Weights of a small transformer language model: 17.7M parameters.
Each number is 500 + 40 x the weight over the matrix's rms, rounded and kept within 0 to 999. Layers, rows and columns count from 0. Numbers have three digits each.

# down: layer 3 MLP down (transposed), 1920x384, rms 0.149, rows 1715-1814, columns 128-191
# up: layer 3 MLP up, 1920x384, rms 0.161, rows 1716-1815, columns 128-191
down1715:489573467488536457482493446574513494483521522497538568536569563479479529499483515452487455452433458535481519531550485500470460524515483465469522480470485450480502501490418467458535489526492420
up1716:506479415459518494461386522439485525473509506488521520542505557482482492456515560461416507532527481570457557519572536519517502514509572460595456451487476549483520474552469482545437586476500482
down1716:524496511509455464515543478516503460574502469492497505482556431522488471527486523483564493521483532485495495499411450486535520489482426529347482489524511485527496533443505569477457414476493474
up1717:526482472503515514528511581555513567525503538520473499472575553460577482504516466473437490541518526524534476512435540450593623533533486525481544444499518530498506512435475561465468523480510514
down1717:520503511462550515451481519515544446534454489499504504501453470518426464541459511593462499533510510465528520492549530525470414482481565446529535546565449479568455509572461448489523484460555460
up1718:573546481551534520491395477464477513546518492530465538487517561525463538474485534494481414562572521453494580558473514483466512518526517529537466546519487421501556641535541512489567459446571557
down1718:534450438533444463519500420483503460532494542456495521487527496469463557464480470582416529513441512490466524512450558588559452522537530578474469462499505489463492469532477490473498538412498483
up1719:550532465433521509536456464566568582495467491506514454463540469539527456510564497511508502502445424599525567465460517457552487482459539496526518545586577500520458516458427468420508490530520485
down1719:559442501562516469527539490531471437475465458485526506489535456533521518559473413482395495601521531464478486523522492510515522461529581507530522470424433468471498487517484478511450463500544420
up1720:494537503553445499440523369470464557511507523480591473500472501542472503539520521472528511534437481467506548505492497553545460497525560601433452503485620495446465551500442493566468508452532538
down1720:448407460547455551499501516480580456489454616544441492472485510493518453467496547500523547536488514454548527564506526469537525480500526505489445543524459525450548509541427422569474572588441567
up1721:472546433485435553521492494466467513529504537504500494518458489451526498484465498434536517477535490531496525479529477520456476482444421423474514524524469512504440534555436474479425498540564456
down1721:554464560484565466507467500440519539507508543536458534478545525462495518501493493557475516555476515457531516500530485513563425507526474551484500491445594577475474547482458503554480434489465592
up1722:481534473398461464431537531556544530467497474500490544469581489411479514534529494489536481513473456458503561463524534413557485548444539492451470484458495508460482445568519471472487461498508460
down1722:472522546482497470458495499514524503507486532503509494464512504526457472494479500488438458516521517532418513466547569514462531422485487452536525481536404520470557496494502566530544518462570481
up1723:490499528533476490459520515521514530453525444509562546478558491493414475573467535475563532462506507536506515535522509516503517459506578443450464531519508453554460470500500507578498494449558516
down1723:502579524497520520478487445515559507495494480459554598482515513473516544506493504463442437455504486452466397391512593418489453471570501461520444478551546548524535523524591501514453566436509563
up1724:497518474524413517528465597493493481501452469564489523450541479505510456504451444494537552490508544515471477427489503474541542480500474472454516511524509442457466473498589502527530458522531467
down1724:545503455531513437465519544431552539463557546500543506515505527456530533486488477580452478467497507446478474508490524510479467467497484395510566538538507468557506602490436538520466526478534430
up1725:489459493563512528463456471508463514567499503510435434508554506518523561500556536483481464419508482491497474444549526486403470543497507461492568570545595475521456417506452467484505515480439501
down1725:453536593515484485462462517500467488475548547540488530507502404521533506519489522484465414518495517509566550540532531542559515498500488514480519420432445564516453549478489540518483434536498413
up1726:540506482523444390545526479550516493494537519469516539500468499479461498586504455503479533565473560462563416522538465518466499477528541551465554474490558519509449534488594504473440509521416472
down1726:545537512537494479497469563509422482508495527545429519487567568511587543460465474541472548527538433517563507518552457441497505433497511482589462567553476584501515509584459533519497491502461527
up1727:490463550485490536508457508502494570457426472525467429493537499521564504528529481500521501498523490476491487498480483531534536463486551452568510546496480527441451527473489454488513467515495469
down1727:539444425427493503528451554517550471518532550518503577536515561438467586467493532538524536482528514483495526522417461490546552522589469476494556442520525474490531555452441430567471507550561483
up1728:546493399518555477487478537475557542547603490524515495471443506478473536488533437515447493537540479533462532452502490469516456457484536490514556563507490524498478434456546498494437535470445493
down1728:563550585539409494528462438507482473477576508509552442552485483510550425540492530485576513514506537539523504514518604473523506540496522461479483513474580543516459490554500501487500489484496532
up1729:502539483527421466491522502514533495457538451537590511497516511476466551482468531454523497482525424507448575496520480493445581437502419407524463545510509524496452448497542531503503522494474457
down1729:485513528497493525568520509522454522547446501439481539536453597513514451458584559395544553447561555523521467563461521517512477453465497508458529516475489492536507450497500550529500511539500474
up1730:428549514523513469560468466528468512503468429508459496544506440518521531485500535492580555542487459492515575525536533517469569460513532555523466471546504440503536519487525512570468533497517564
down1730:537549586488543519502467514495510484500562536467484527506580396609509533435442511517554519506526513523497491468434481499560479456510479499497478606571612500411452481494399565501508480482458472
up1731:485527461542508515482479545506488484496493510514488527424478476495465544514495530457503467522544567510518490472491584539506480493581534506528517522541505541471601496524525448549459520487491530
down1731:469435495537495433533562461388486581486523465520529477546547464474550476505470503487490469455537540462531529515534462445480451457549478509483438527560516512504436541474535537500415518464538482
up1732:409493487501478490521485492496439541521500509438568403556496465456498499461507501522463523462472546536552438535508556544512491492528466474522506507527535492510526466450433495539466482605495579
down1732:539416571517565519482492496498509477490575544488507561512502499437492464500469415549493483555484487535458458473564525533533481505524479445530507504473465550557467550545408536532509552485454519
up1733:486472542569507490409510468530475460553478533461541508506504494501505487438540500486490546537418516469565479459494489502532507433511510471464445476461482513546559504516506514458463562511504497
down1733:493474605462516479498503497457501506441526538556497447518512532482490518468521551509499464502497528536509491503534529535510495503489473531476539547485465509471434520449526460443538499501483414
up1734:543582482497464544529480535495560529502553469554576503477491498427483479459445476492539439448507550410514517464536501510497447543467489400472478545484534468459474468523508488463486450491424532
down1734:507556511489503506524469479506443464510480447438472493488491508549517567544549527461506505509551473512430535446522490568532525506517558506567540494470516436537496538491486569522437409488518454
up1735:485558497519429517478427389431551596506494424452562474489536504492535463513478504495488455597505575516535521556497466485469555567567567462500484520521520486545491518451484554483514491487420482
down1735:421457529533447518551527539466494490494598438517570454473445575489478439483566473527476515490554499518480428593574498572447522442504500520475402495496526538481551492476568570498461506587427477
up1736:498526528496432443583509534514485475475513483468527510423529491508507551475541476485518524595475505529494568448599471462428449485514454554436503493461518572447513541553501513564494446517458559
down1736:462498475512475551524599476506460531483436548482440489460446491514500538491482515490540506471429542495492409472532479502542465485469576494519504495524485555576504537464507521519582483523535414
up1737:476570513471420542563467482438466502497528433483546546431508520452583443505509452528522535470547495529488520483544509586515478532491469497551474485490499427526527477420479497521484491502514507
down1737:475487529530521524522544544450474531502507454393482538511468438562476479555521454487479463473534518545500516496446515460413444446492448461463421499431478514507544490515468474551510373562471470
up1738:553485511509533487489552512548507512515517516461526518493487561561505493547530548480478480500519503619421463514496488546477485506431459508514501469499507444502571496526438494546496440550487480
down1738:471499544484530526486478550449393515502490587465455513519451434440531392529430482508534559509485483458474466517505470523485529489550532465569475459491446498412439574481519499433494452549530564
up1739:493519457433462471527468496556547550524501485490438437437539487617481544457476463488476497513503467430578529459537507456505560504476497425471436541492480469474486443442533502512521539491471552
down1739:527480456520537537491446508550517484465528538500500457513484451459414519514513549509481455568511436531517534536467516552549518524497430442487568550559493477476459548477437441532439503428446497
up1740:532565521466494495496494427422506565527453506509485499551509490485451394502548461547491484544468427451560572508516499492440482486576482498483525511512518507449558504473449479512457486514514581
down1740:483466440471491485499507515549516491492504544513514484470501502529545525529483513501495476405437483491476477474509508491460506555500529455547488508493505490509472548498518439452518520546486450
up1741:510570537546516521515414433470481453543504524429490531491540481453399432449483447490501484502454418603501477503482559482461486568492463494525430481469471529505441543495467555524478517516525509
down1741:474575553503446457522413533454543507572457448516469498497553522511491536509525468504605478486513455469475462497493476456467535479488526488501460435417476484511466538500474525488456482510484455
up1742:502527419451450486484470467485540542548533463440458506499483499460486472458454555489481537506467496439475450460545530500597475533506531489500498506441455510536491528495429503542486551425513508
down1742:522547548487562572464481508483498453576488484496562495547518451476494479491578479464516433450535486522473457527471449529487529448492547535549490545529480508517555476500484464454471518500547407
up1743:525444561534460464530441439598557435424514533463562516504469395542559458455501464560519548446490546534539521489546400453505454513518365540603511544456455459457475517459532426450480507412483497
down1743:476492520533491447442567495439528474610520512448492571518517544564489528483533469527445553526540484454541493484551496513519459475494459488447459537515558511551475530572504504570481526535578559
up1744:501454475509536548526561485503551458521490492484503534512487561620438483496512490560472510459557528578530514437429491518505469585508502433547440510531544574465514451533531511477478551610530530
down1744:533427452464568452518460464504524445519499576532534454518577453524511541525613515503503529459503608525532455445518456465497558526438469520438524487520484456443516554471409456511503522498474464
up1745:497498461520481465445464517453457484493483539556459513523466452444488492505492592500458504543506476542500480490515508504475533531513473497548508494485529497521474530609524445504548522537515440
down1745:541551571488461432459466541533542471478529508528508474508509470455537547528494523571530520546519553540479485454549485539480485474570504460538454433474481516459523464483545441515562469465525479
up1746:503470517565545522540460451446447480455471518544541519417556487499501488484506534471521511439492493416395516424560455578502469521514498491569493494530485483463457523525501498431474545444507542
down1746:485534547521439522482506544474497453528433453549508503475501515509516441469487512537558473427498451531483440500487536478555474517570494462584452535523446524550564547520429534542483463505440525
up1747:449503530476553556468461521537550497519486521443532489533568472517589586462541532519459518492490426483448502518498530490474625440499528529468500432446555555519428525490507452583526559468491528
down1747:494532514501486498470474540451546490427540554463457478457449539520459442488533508447502497536513527493481467489457444523521427508569514511495499544479549525501452519526446529476544493442495523
up1748:499555491542480488528526517490513531487528498460486502554463497424445533469467493492537530513521433555548490523463507502544421488475566494482494508495543482543568531561540526440550495531514484
down1748:524493463500516552405483466477477505473429514509440522510469481473481483476516483462481551536518508506477505498515509501417537501515482518540515503479456488478489493550428512457538491430432528
up1749:444495483533480488570461496490460487555503421509468521492554451492414546469493483579572517485441516559539451534492555524541531502495529505480457497525500466456524463499468515461537466562427426
down1749:490485536477481516468549496475517521420472552550536558514459460430490498523517521462467399557513575453471516447484508490491467490484521456527487544463480499458444513505465489487498558462558446
up1750:500479529486515447493532539497560431442516495592469527546551434524488529509525517463576495449508471486549547425534487503475557513500535477463461509520500432416568517514444524493505449525473452
down1750:497492500464503548543465450552518534533501549484518466533481498516491544531546582530420488519466493556509449486474486540504491518525480585464450542526450546494453548576537431511515536477482502
up1751:491506539475524498506500568531533504506519528499549471460427479537498463527490514524462500504517533522513477485519492579518539535463524571537441466515519514542504507542526497459534510579423421
down1751:456512482473504533489457516431499469458429532487473539460484523498558473512496524474504578425470509491498452540545506498491480509451496494500508492539532522439518449444521479499459497579565453
up1752:496501533555470470450446585489441535465411500479494483469554453502538520531501495488540532509541479505510402449538526530469348477570473468484446523497461546551433538477481443470528423495526495
down1752:385430487541515526475516471500518454424546541510523477543517441518585487544495518466523535492609476513479397511449511443471469509460470578511468428528530507526523537514577471539553472467500514
up1753:462526518466417539475539533467496483434566498527466497492505543523574533486463501485506457510491415493526511410507459425453529560487476576510446456537450565468440533499502500478544479477555507
down1753:610453475534499512506466573537493490540514532531502508494469431475541468500492544537506477462540508432459486506493449521486450498457480469443541530434607477503524383497488469479503490511514521
up1754:500534532538565524404520461509458526432531520493498448491537434497402549531548482480495526429572559503534517490552440472507450410477544500519521465452518451545438563498556480536433462522598481
down1754:528567496541540547546517527492556451463524523535514552456491526517533430484405442486524500509485493528634476531453486435544528455524441493504520481520483471532567480484458515495551529513490480
up1755:530494464465533465476503517535496539512511551525556497438525488549468570490461494536430529461486482553446489561581542492481515528469454497535619498585528573495548547426497463519470511547497537
down1755:525581408486514553523486548462533477531537510501537478508435486479465524517526449450493510535535592463444575563477489577504466494530486500472392514479479432460534521493515537479596507511495467
up1756:494508474560514446505421490501453471476458510466543439511479497586567434525529511534510513521461433562505491513566541588487503522549530518498511546528517553482510507518436519442498514542489468
down1756:444557535467527466531595490545533521465529503525471562527483529476458532523514400458499501454491529493514587507512508511533533465468493486549472487491479569550465477432474436547486584470549455
up1757:532536512444491480524480517469450456524560487473527515479508505563513486458558454510480513525476460513493464531484447558525532453528518474490461479555473495477447515551423391466586537525433426
down1757:526475407468547539468574521495498482483480501532392449466469499499502487525464514512527441507411474438430474475485452499441562566487524567488474512571503456528470492549516483613463512452474589
up1758:482478501520498433507487491544557489528465506468546475502482432472522528540501474467569576485491486529538455528534572487486454419560452563467488466583525490493519474441466507524526563382470448
down1758:495504531583516514442549422415470535532538483471546396518576543501552531445561555602495443482517513468481482488485556531438444504493493522452495516480465512462548533520509493469487478527524541
up1759:452497436509469509492566500477560454541491501503521490542476467521405416459531420549528509497514542529474601510605488455543442487472504488562518511571504441515557555467512509508513469513564491
down1759:523499442547473555457540504487408448566497446511496493548560443482582560423522518508450455443523416556449562562464530540457547505477512502546563487534536542453505487511553490540503518506516522
up1760:512462525545458534430491502493493433503572492513455501527540530456506479458533472480446453501494475600435528497527433548567519551545444456602462470449506483491474463490536519478462506500525494
down1760:527472564569518507507531526515453548503479557450593550467513514458468496552477425485514515530539492464535424551455510500554533481463461463568503564515540515442486453523517501443497446509492450
up1761:551522488565530542521460440548455496438557460518440472511506475493531483498491440486455519555548497467455486495434461527554575567498535465435534493476508494507580480487494486480547459569499462
down1761:538486556515533528527496470505506588530489546464541505488507466496508554512428413508536497488501476517467493463443440480536430436457439521457503511537489523489473527542488552567515497458525504
up1762:450429474574495514502492432618482466487478532548426431428522557467488497410497531451478458502532540516506442454442530460577497507497443548539483472445468525449509527557500506440436521482510551
down1762:477524486498467467501506531444395504503496494544450493529517543506501480526539482409512474526536491441496505599512427485486458520531502440528453476507520527504586566477493559504487520458539509
up1763:528522470467542546505549486473590481479469499458559456516510458516530519526555510542470545551542474502520527528500522474459496560489467471484486590528497481500551415479516505485487503495497531
down1763:445501565482521493511522538502517457522449535479466476505430611486528521427490445485492539525458553497489498564509508543525459456507551559490500504441489519517544519529465453522525476523489483
up1764:513553526475489461503413545543499539508501437520495452525485513531464492497562484505549512516483479444533500520475479466503486516502509526477493511525536511483520489475466505424499475515487475
down1764:489477511513554501509486516558534446511434544572461496543486492425556537464510488516503512488525465522553559502576449475463455483495486460522462428472500479522527534534474534497453479566469495
up1765:497576497552503507523511501503461516541418519507490529456487539399522500526545476507526528503545546589451583466489453529442497517456504457519460471473455521477432567478525517516471515439400521
down1765:503459533500550483488447461462530430510595527446514511476589464534477543508552506506468417491490439494459488514514432458513483481442505454412522488506440419497538489500415503466481498511557559
up1766:514425488418472474490473451520460517481485496525575524545559437497486495456446521451452569488519489526537513484573543521490474493532483537503458481514493383491499581501518470470520538509519562
down1766:512503499535502568550465423536517480470483510512415510495434520487619522569494499482515478476504410509478466547480552546569542572411529484517551461497495510585480480439479514569459523490468483
up1767:495512503519518511441503526509582507510528509432455511495532451530445476488495481506516541557436493464491504493493495533545497531539439522484491554480484442534501586475495528523526519480456469
down1767:558498453478491448522475493553495475532490467533542541478477497497444479490478487528514450543506462533484493532522466459410488436526452483455538508444456519446498512491476441423473483454485503
up1768:474479513512544475481510560506408487529474490486474537443436544454497472526428564530500562441448512499561567504502485424558447505542511447528506490515461469448500543472437505504513485509519499
down1768:533499508439427538489483510512505488532536524496493490488554467504470554485582426500500478549528477490492528504484504503493567512468464477506536522512529393494544469513502495485526494458489552
up1769:510379500519510486500500448467486503485479516468518541526456566486501510505528457534505485473532494527499412555411506529508572525547549506493522488460579486444474532433539465460446504579518575
down1769:565530481582486518519525473493421492572479532505479475482514470464482510504532497446521522496478521511511531514504511467536418380486519484485506470457480482504480476449454507458512450537530462
up1770:501518470483506501554480549509530500480405473551460544518564519517488492502469544530501499558505464545494644481519473580488505418513469506462445573590506466447505427512534621560566554451467477
down1770:504446496516510507507468509551503495458502478577539481508490497487506575459521443465569491505500490434563388550488517544422539487501505497459484537449492443464582519552451521460528481542521479
up1771:475502490531590507532483564420499426556517502558550509492508552493460509488494537482480510541570506487591514517538578553499559504535475535490528445523485544542495474477547546536555525440488521
down1771:512535450503488447435563432449446529444554507490473523552495502453513496510451494538474486419467541468501514462538478483455484460395459503556414507483460497533474505516448488541507496571558474
up1772:546455543477499469439544494500486455467491394536452471500544509441479481442482505567490508462498476498542496461454491458493449468484431517470465522561447555445524426475489471498503540528546474
down1772:507492495495555520515485500493559561511441490535441492561457528522518453557501468475572462527496456425478513504499508532543542468512534530538564433460548460510439543473430505497536438445484466
up1773:574455461482463526517514550513504523507506471554451481463494483490501493476569466527478455473554444484522514470532448485558559480582467510478493457439503450457515543535512490470486479521494522
down1773:551490514502523519466495459502561525460556510552571483542519453506417449429542514459553505527494559491476553490452495493485509501556518537562483480507514513500512531455447447535521492507460468
up1774:459486571502489499574513531569551511487501519605562532538480578495452479430529506498557420398427568518385538580442536422593459501447439495449557357445514520551443466539452536512522549422501435
down1774:488559593477443431503456418500563505470494504454481517519496481526465482510522475486524530612429480496468538438567470546488514461430548560477441490496512457481470494482465431509505537498511363
up1775:470465485461482560487521466503552508518559515476485514498542423504510485515563477470464471477527506560466492503436456547453547581491451491449548484477408517483468510516449513520465493422477476
down1775:495471439494539550447483485571488431497510475518563389446496487519536543413466536531495529468530439486529486501492573501507519496558451487434471476523497477540565483468500455464522514576538531
up1776:501484572542473489468555516545521516438511479475526525509514481504500537493514464529501484510406489514492547478484442526463559536500508511524512433450569535529388483525595527535508447453531610
down1776:425554455479520455463469526506510480533492566547518476508482489531503494441467533552515506478472470457538513446541549450493447445461437494485459419455493552523448482432538490536538500535454452
up1777:464504522538459530486492546510453546537489493508538537486490529508455556573482453476476461497451474540488499568529532483530449475468504531483507564516443578510531538466471447484530535487504459
down1777:486525485441505494478597481440545483565488516526435541498491479419489503383476536510588514447544545406518458455498486516532465576518473550558529503581489526502479447560421506502463464430517567
up1778:457479499486499553533440518475540530515567493442526543505511522556461470469542471560462425523546545528560469522522528530493460494506463513494451485423560520554484499496511529496489479591531534
down1778:534485503559543561536484452479522484464461548531508454496505500471484582471518462501470461459479471496507554478580479475519513502426518440565540488525512446492553447481423501450528453473487482
up1779:475538507527475441552422496448447491521503491529463444459478560559563493489501483460495511490536487493518482503453522493470479467399555482534513449504550460514482492444472502476545617472496498
down1779:518498465469485564418499521497577517505478529544530540452563449457487485523509476491517472474519500525537495504485488481508490516493474495502572472463499532479497469544469492529445452522501478
up1780:564508479505485402454532463535543465500495507439532514507470492485523573518447501482485551437449457505483456507470487528536499502493507469476504515499469475459528493541532506536424494546497428
down1780:515420521475534538526572517459463512525547504496439501512513478523565492499537529534517502491581514487511501537463469467543502499539485468524514498513421587541493536469528476501599471506455519
up1781:521496422542474514494459463523454516541516476544510523551558454531497511460469443519560419477488538588521504577534487559486424511506501489544507419488523467497486502469508457516425497451527448
down1781:477449540470469438552479536502439547462505473471455514532518560548444467482500534518470515495543480512456476521501499458537545468521467538540542497489534508455480474484460508419539530452514562
up1782:450490447514472549464486497470581465455489519512539515550542524569516520504574496571472523534527474488512533544479457514484495494554481461559506462533512481479505505571491465479473493529469526
down1782:511478567520497501518488502443481472517533494561549568434486507486485523458544444510471473514476562522522475485495461482550478488484524564435537429471529497503477457508498528492382496550492554
up1783:531457523475538543544458526474518468452543499566525484527478461563521452449427486471540470520501554524484481509501497525492485486478535465552591489476516500545461418521466479516519451475514534
down1783:516561506473487466426491521476497509549545523460519447532450488509464486464580519526452548442490535567433566464510516499508516490565467564497486511454491478528511510505498536497525562539500547
up1784:476541521539520564484492535451459449479490477440440522551507570448562513535554503518508547537524414472557506541486523477505500505466492515502487478440510458572498538524426512476436543494500537
down1784:530470517537465448566531540546489566509560489521492504410495448514464532572446519406508474518497494485479516467545529519517526472457516497518530467484506554468565463478538472502520466542518494
up1785:439560456490479456545554575450457515526546463503566511427491480539540486527571533521586518523470515468493616507416604507522440512540520547496542479508520471510521479499443525477478458513540451
down1785:550512527487521546479442438561506497513434536513418490485514442472489488479417455472407510525457451491509447507551522495493530511427489444455490542453455557499551473509500519436547504469484494
up1786:490501537460393485449508580578586525558533512475498460511516461561491499473488462474503502471453506533469536512520493506506458516453488485421546458556457468481541460476503503546521494464469536
down1786:447495466608480484445526447537516502485512515425425515537547496535543541513454550534432523501478558557456449563573565563419528530459449510495480502487498526563514503495461584461551501433547524
up1787:474453496471530509546539528535476486511525455480445468393473449480519522454549464443532492517550497568520630468490479492513559512487466478459481495441504522535495511503514536575491512520494529
down1787:598481440543541472442496519538608589502537555560542469466567477495510413503541594550521432490528476502496506398494552474501450496495535554513494482523458550542495469459404480485538533502458512
up1788:478488486497494542454471575512501497483502515496450455516475446488500503520503505550450530391523573466504519497494400487516451499575464573486426485515530524460525491544517488599490500499489513
down1788:503515493467516507532593497544549533495420438528516421503570499442447527523503493441508566538506486479449501526524466564463539497525486531512596514534451541543450529530494457471529533406542548
up1789:445507492559582505497551451483473500533494489594542527484538469457502504561498495506520539515482486412528471530460432557440539487522461496496516545483553558584438503493603547357493454519484490
down1789:471602566432510450555452495509435564520492530498505514486522484469451524529422513437506558482534478552493488496419547540583443503521478465473508476549471490510498411472490512480469501540490529
up1790:494576509519488483395533417496511537572512529491482566484515546486521527460496516493460541502575459490502469557549502480561519419477476549452512453496544465493505514568531518443467404484526512
down1790:465510444508574472502485455539501543509536481566515491533533575466487506473577445426487485523501555476448513520456426554544484506483548529491502505473518488437385500462519548517468460548508438
up1791:575441386555495700551487513551513462493535572533461512557517514539476449445566497559527505523568398513486516513579473462577552457480587449596500491486518548528488512476496509488488504493530491
down1791:441489514428558469474451499481565503502551519414522475542566480474432519478567471490515463523564428464509494456505429429494518524552522531533509447540554492495481501477441558420503540481563511
up1792:471560541448498503525459513493463561558470563514464471504549491503505474466467462530528509462519470447554522503487535531454473462506477481464441508484521493455539543526519521537502534453536452
down1792:472487540449430545504475476450461513507504504498456501554432520543481507516490577506505516558551413449480484564503496515430455536533470462547555549440482559522497427554557553453472445474452543
up1793:522560504507585435450575430478415468513530510503530455473491529488512439496503512506466498493450478497502565529560485500421485478475468437489492497479546494482522544511514496505471486554523437
down1793:446496487511390524488555519431533421496507530462379486460441500526501479480426443532499538530523477484441533505469522428497467599502498526507459471534556447519491445536492542541511489460467504
up1794:513497533473455445615466490490516457553491455522469429527573564507517453521434535496536484474494455419538439539521526582424499494485556472469568528444503511504481485457452465468509512509510517
down1794:517476516557533535477466507473517533485541480480498465521551429529506475429561553480484562488534471546561526470500515534546515489522467576560444536537473476498608520526499482551467514470511533
up1795:533512474480401587490535487512494551474455440487504524541526488503532560509489502525512505468506455517413487475467451515572448437500512547546487481468511453464508539520504534579479462488569509
down1795:497539515513506486401440490511444565529478538534349501469492549521473502479464511408554465501497501402525461514512487470573522544472479525473509426546514462534583497599396497481530473499479482
up1796:470483515539480515509531454515473469488433497521445520478446544568484495463526506528501547427514548482485512479519534516512555555524555505526468474504573429556502489597451547522487468534475451
down1796:490452541502494470426470467450546464559499510460457420509516521538498534441523470509504496489488461467507472545440453489520499510502498476502548488499529497455472577497575490494538490526487529
up1797:463547449433494458550456500549443541575531454476474538524504517578520512508541601567490524497563527483517480488503443568545556458550422549536462447481510472530455470430472498496479490462495498
down1797:541509481546460507493527518483500594565553510489528521431519457528509515482448489548451479494513517453461514527569546505517547495462577488452490509553462487549535525499547551455543503457474481
up1798:472458560611529505489460500513465434519489475529430470465536455488488413473427464513479465520487526461572511473558493492505494521510508536497455456557452484426497497514497512508522527504431458
down1798:520478583500543518527537561520586457511529426484571474449474445513481483558505464478475552560528490571423558464478487473492485523502491466470579513482564466571442532475484562481405413429535454
up1799:538532474548482479478485522511528491479496497543478464486536452494459568482459476469498608477478593498488515529524576451516532498515504499483482527513507479501470453505468511593475495529452554
down1799:462571593468428440528453536504493575432587536463524415383487539435456491495494477509499530494505540554504532484488507521458418475525588496482478386559531500549540539520580507529521468406447525
up1800:470499499499534458505496478496525395548526509488446507474520498459489505497513552488444559488492510510453519508457487525520484446501449482515512486525492502519528494546477504481486490484479491
down1800:504450431512525489568586523511512546502502488506482487544509488501472531495407550498455474491511514476506502442511491516492456536476532519542517478470473512530433506507554561485540473534446504
up1801:563545477548496552558544525471516503528531447524504494500407509482543493484471553502526503516506441560517529493456494433496492500532476442495467545504553523504447460445508469481519493495502505
down1801:486478495467450454423467524519507540511466525520544501496521564508479498493568424497441545558548452352552514472497475551532468462468430495512508505499452528552522452504457500524470521525558443
up1802:502452531455500465524551492398534456527516486433494480492533452530508519537489482457571450539490480463445526510502567457524453543480486465495481498486481564444464514523433471474508515455475348
down1802:519528477517471481526448554568446463515447490535553499536540519595459497577492459503462489483541447529557483521511524559438528453566482467531535527414532483513543539557518556522499447536503479
up1803:544454503479533510498451509527509501458445498525539548443497526563517541508507477415500509471438542603468573461504450498463500527474524424547485526526529533502505503524455530524547486429522553
down1803:533450478568527487517513563493525603510573553498467420463568500500471478524506511532466503515483480534501533483499413438571536494497543494519512516505543635419463462465545434486495435533497513
up1804:539534492442451501438458532554521524543527528495507528557526469485555570550555470575472525445480500511512495497494421480545570491471493515507525472546554477488534480437557511498484483494528504
down1804:545419489528493497532457513529483512538563476490467437450409468561506476507442532539426512532501484548468559506468495474558480548465505540476456507517485505535499468548551560458464509488488469
up1805:520433491452530549519486497485549517494543496459501471511471510563536501527489464518463490524523486479460498535493525467459485560534554454506506486428480496494508502453541536474470453542515505
down1805:534546554470444512524474485508586457443530477562472434479578458505505439526476491455673543372529455568512505537574474479483463518538490489458483423486513563512430415534470476475538503475477476
up1806:519446456486508482527528514482539520584490509489483479466506559505467512501533477461484504479504503493521497472461526467544539555469419479549487515469503456533450509538491504515525510465463517
down1806:480481505491463563544501442562492516520435476539501530505471493521474532481462503526406564501502472508496557492499478480525527565574555466457536500507479509376474544482480509487464529566515452
up1807:562492441459497484475550513500489462470565480473494523533429527532473463519523468529532389430537506499504492462538468464544463493492499537512512562517476499471519574449483533439556427471470493
down1807:498511551479463496504488412501512527497515462505511548513427512544420457512534511475512541571519520522473506455499561456509424554469557559470445571488434406432494489573488581541539508485534489
up1808:547544408499520416501504547526470531564487540587528467473453473524514502440469438512518533545525469473497489453535486531496546548465511481459523548487488578518484468566564473510543552575451535
down1808:523525575464520510491481517487469520462593466469579511474534480537496478478493425514519394449495539537525436427453431441534568482515493466452472460521495495515507476523584604501566463543488510
up1809:470508493418487580494541541558514515560496484466520478451514490557520533481496541564512504456501436559539450484453495457557486476479454499532477463534496498550557572494440498498562527431532511
down1809:515548527516516492477513436509499483445499484497476520583444555550511517504503523473538580401540560472460475479439559467550498458556510536467520448420491440511545470492511482534525424509511489
up1810:482533508533501435526492491480482519494490463473505635465481511466502463507474476520491469521514461513517522492524523520475545582526459493492510532470443494532494501507425551450441454508533556
down1810:523517448459517462473492510538517388540568538462403449510466503481482506467528470501548512529514435428499511457492531460546486537495504512437468442475479482543570586506480481495547476499592460
up1811:459517507492547469557471543441547459538465508533454489462545481501406535499483535460462446483496507506456525441494484545545477512514490524502363396521577541469503443477521461504481453479472547
down1811:508431560416449542510502510469535489614479589494540549499504436581540546509500616500520469456498506438455473470534493502476526486561516542474471466490490468375411485538525523536500552473485584
up1812:502450532517472501512495499463504488557509531576510488495450483518488515491487518475535548552487528433516476492430497476487527502549506520496400454535544476413465583516514480536413488474458514
down1812:514527480545575487409467538489496534507486568426524482471508534518529463495513518523528463521566492526526531503503536511481399418449538495441506508503440455501517522466506484530544513438537482
up1813:478500474523563484402455537465573501500515556443519518495460481482502429501461473468504519501464515441455443492475406476538443505458549461513528535530537452482522504512521525533499486523530462
down1813:586509496504541499472436488489519456492537504456498561498491493549472474453527455526500467522485418556534512509506579532463516411542508497432537463489560479459437492479482533527465512486481487
up1814:515527463469463542458525410476474501510510525545495400489505478470500506453504546467495471491453527476519568512508575454436536556448468521522531483525451584456437510476485519571512469531496492
down1814:493501456527492473440495558563508445445461475508531528469498496533530459480498418548511539562537488525521469546501481432569446459458497550453512458507477430516515462565501535401539477513474462
up1815:478551440519531525554518466503486506523480476490522570488492514552483540512484497528456510500498478488572478514459525512569511509411481410471552567417464495491506517483460529491471493559523538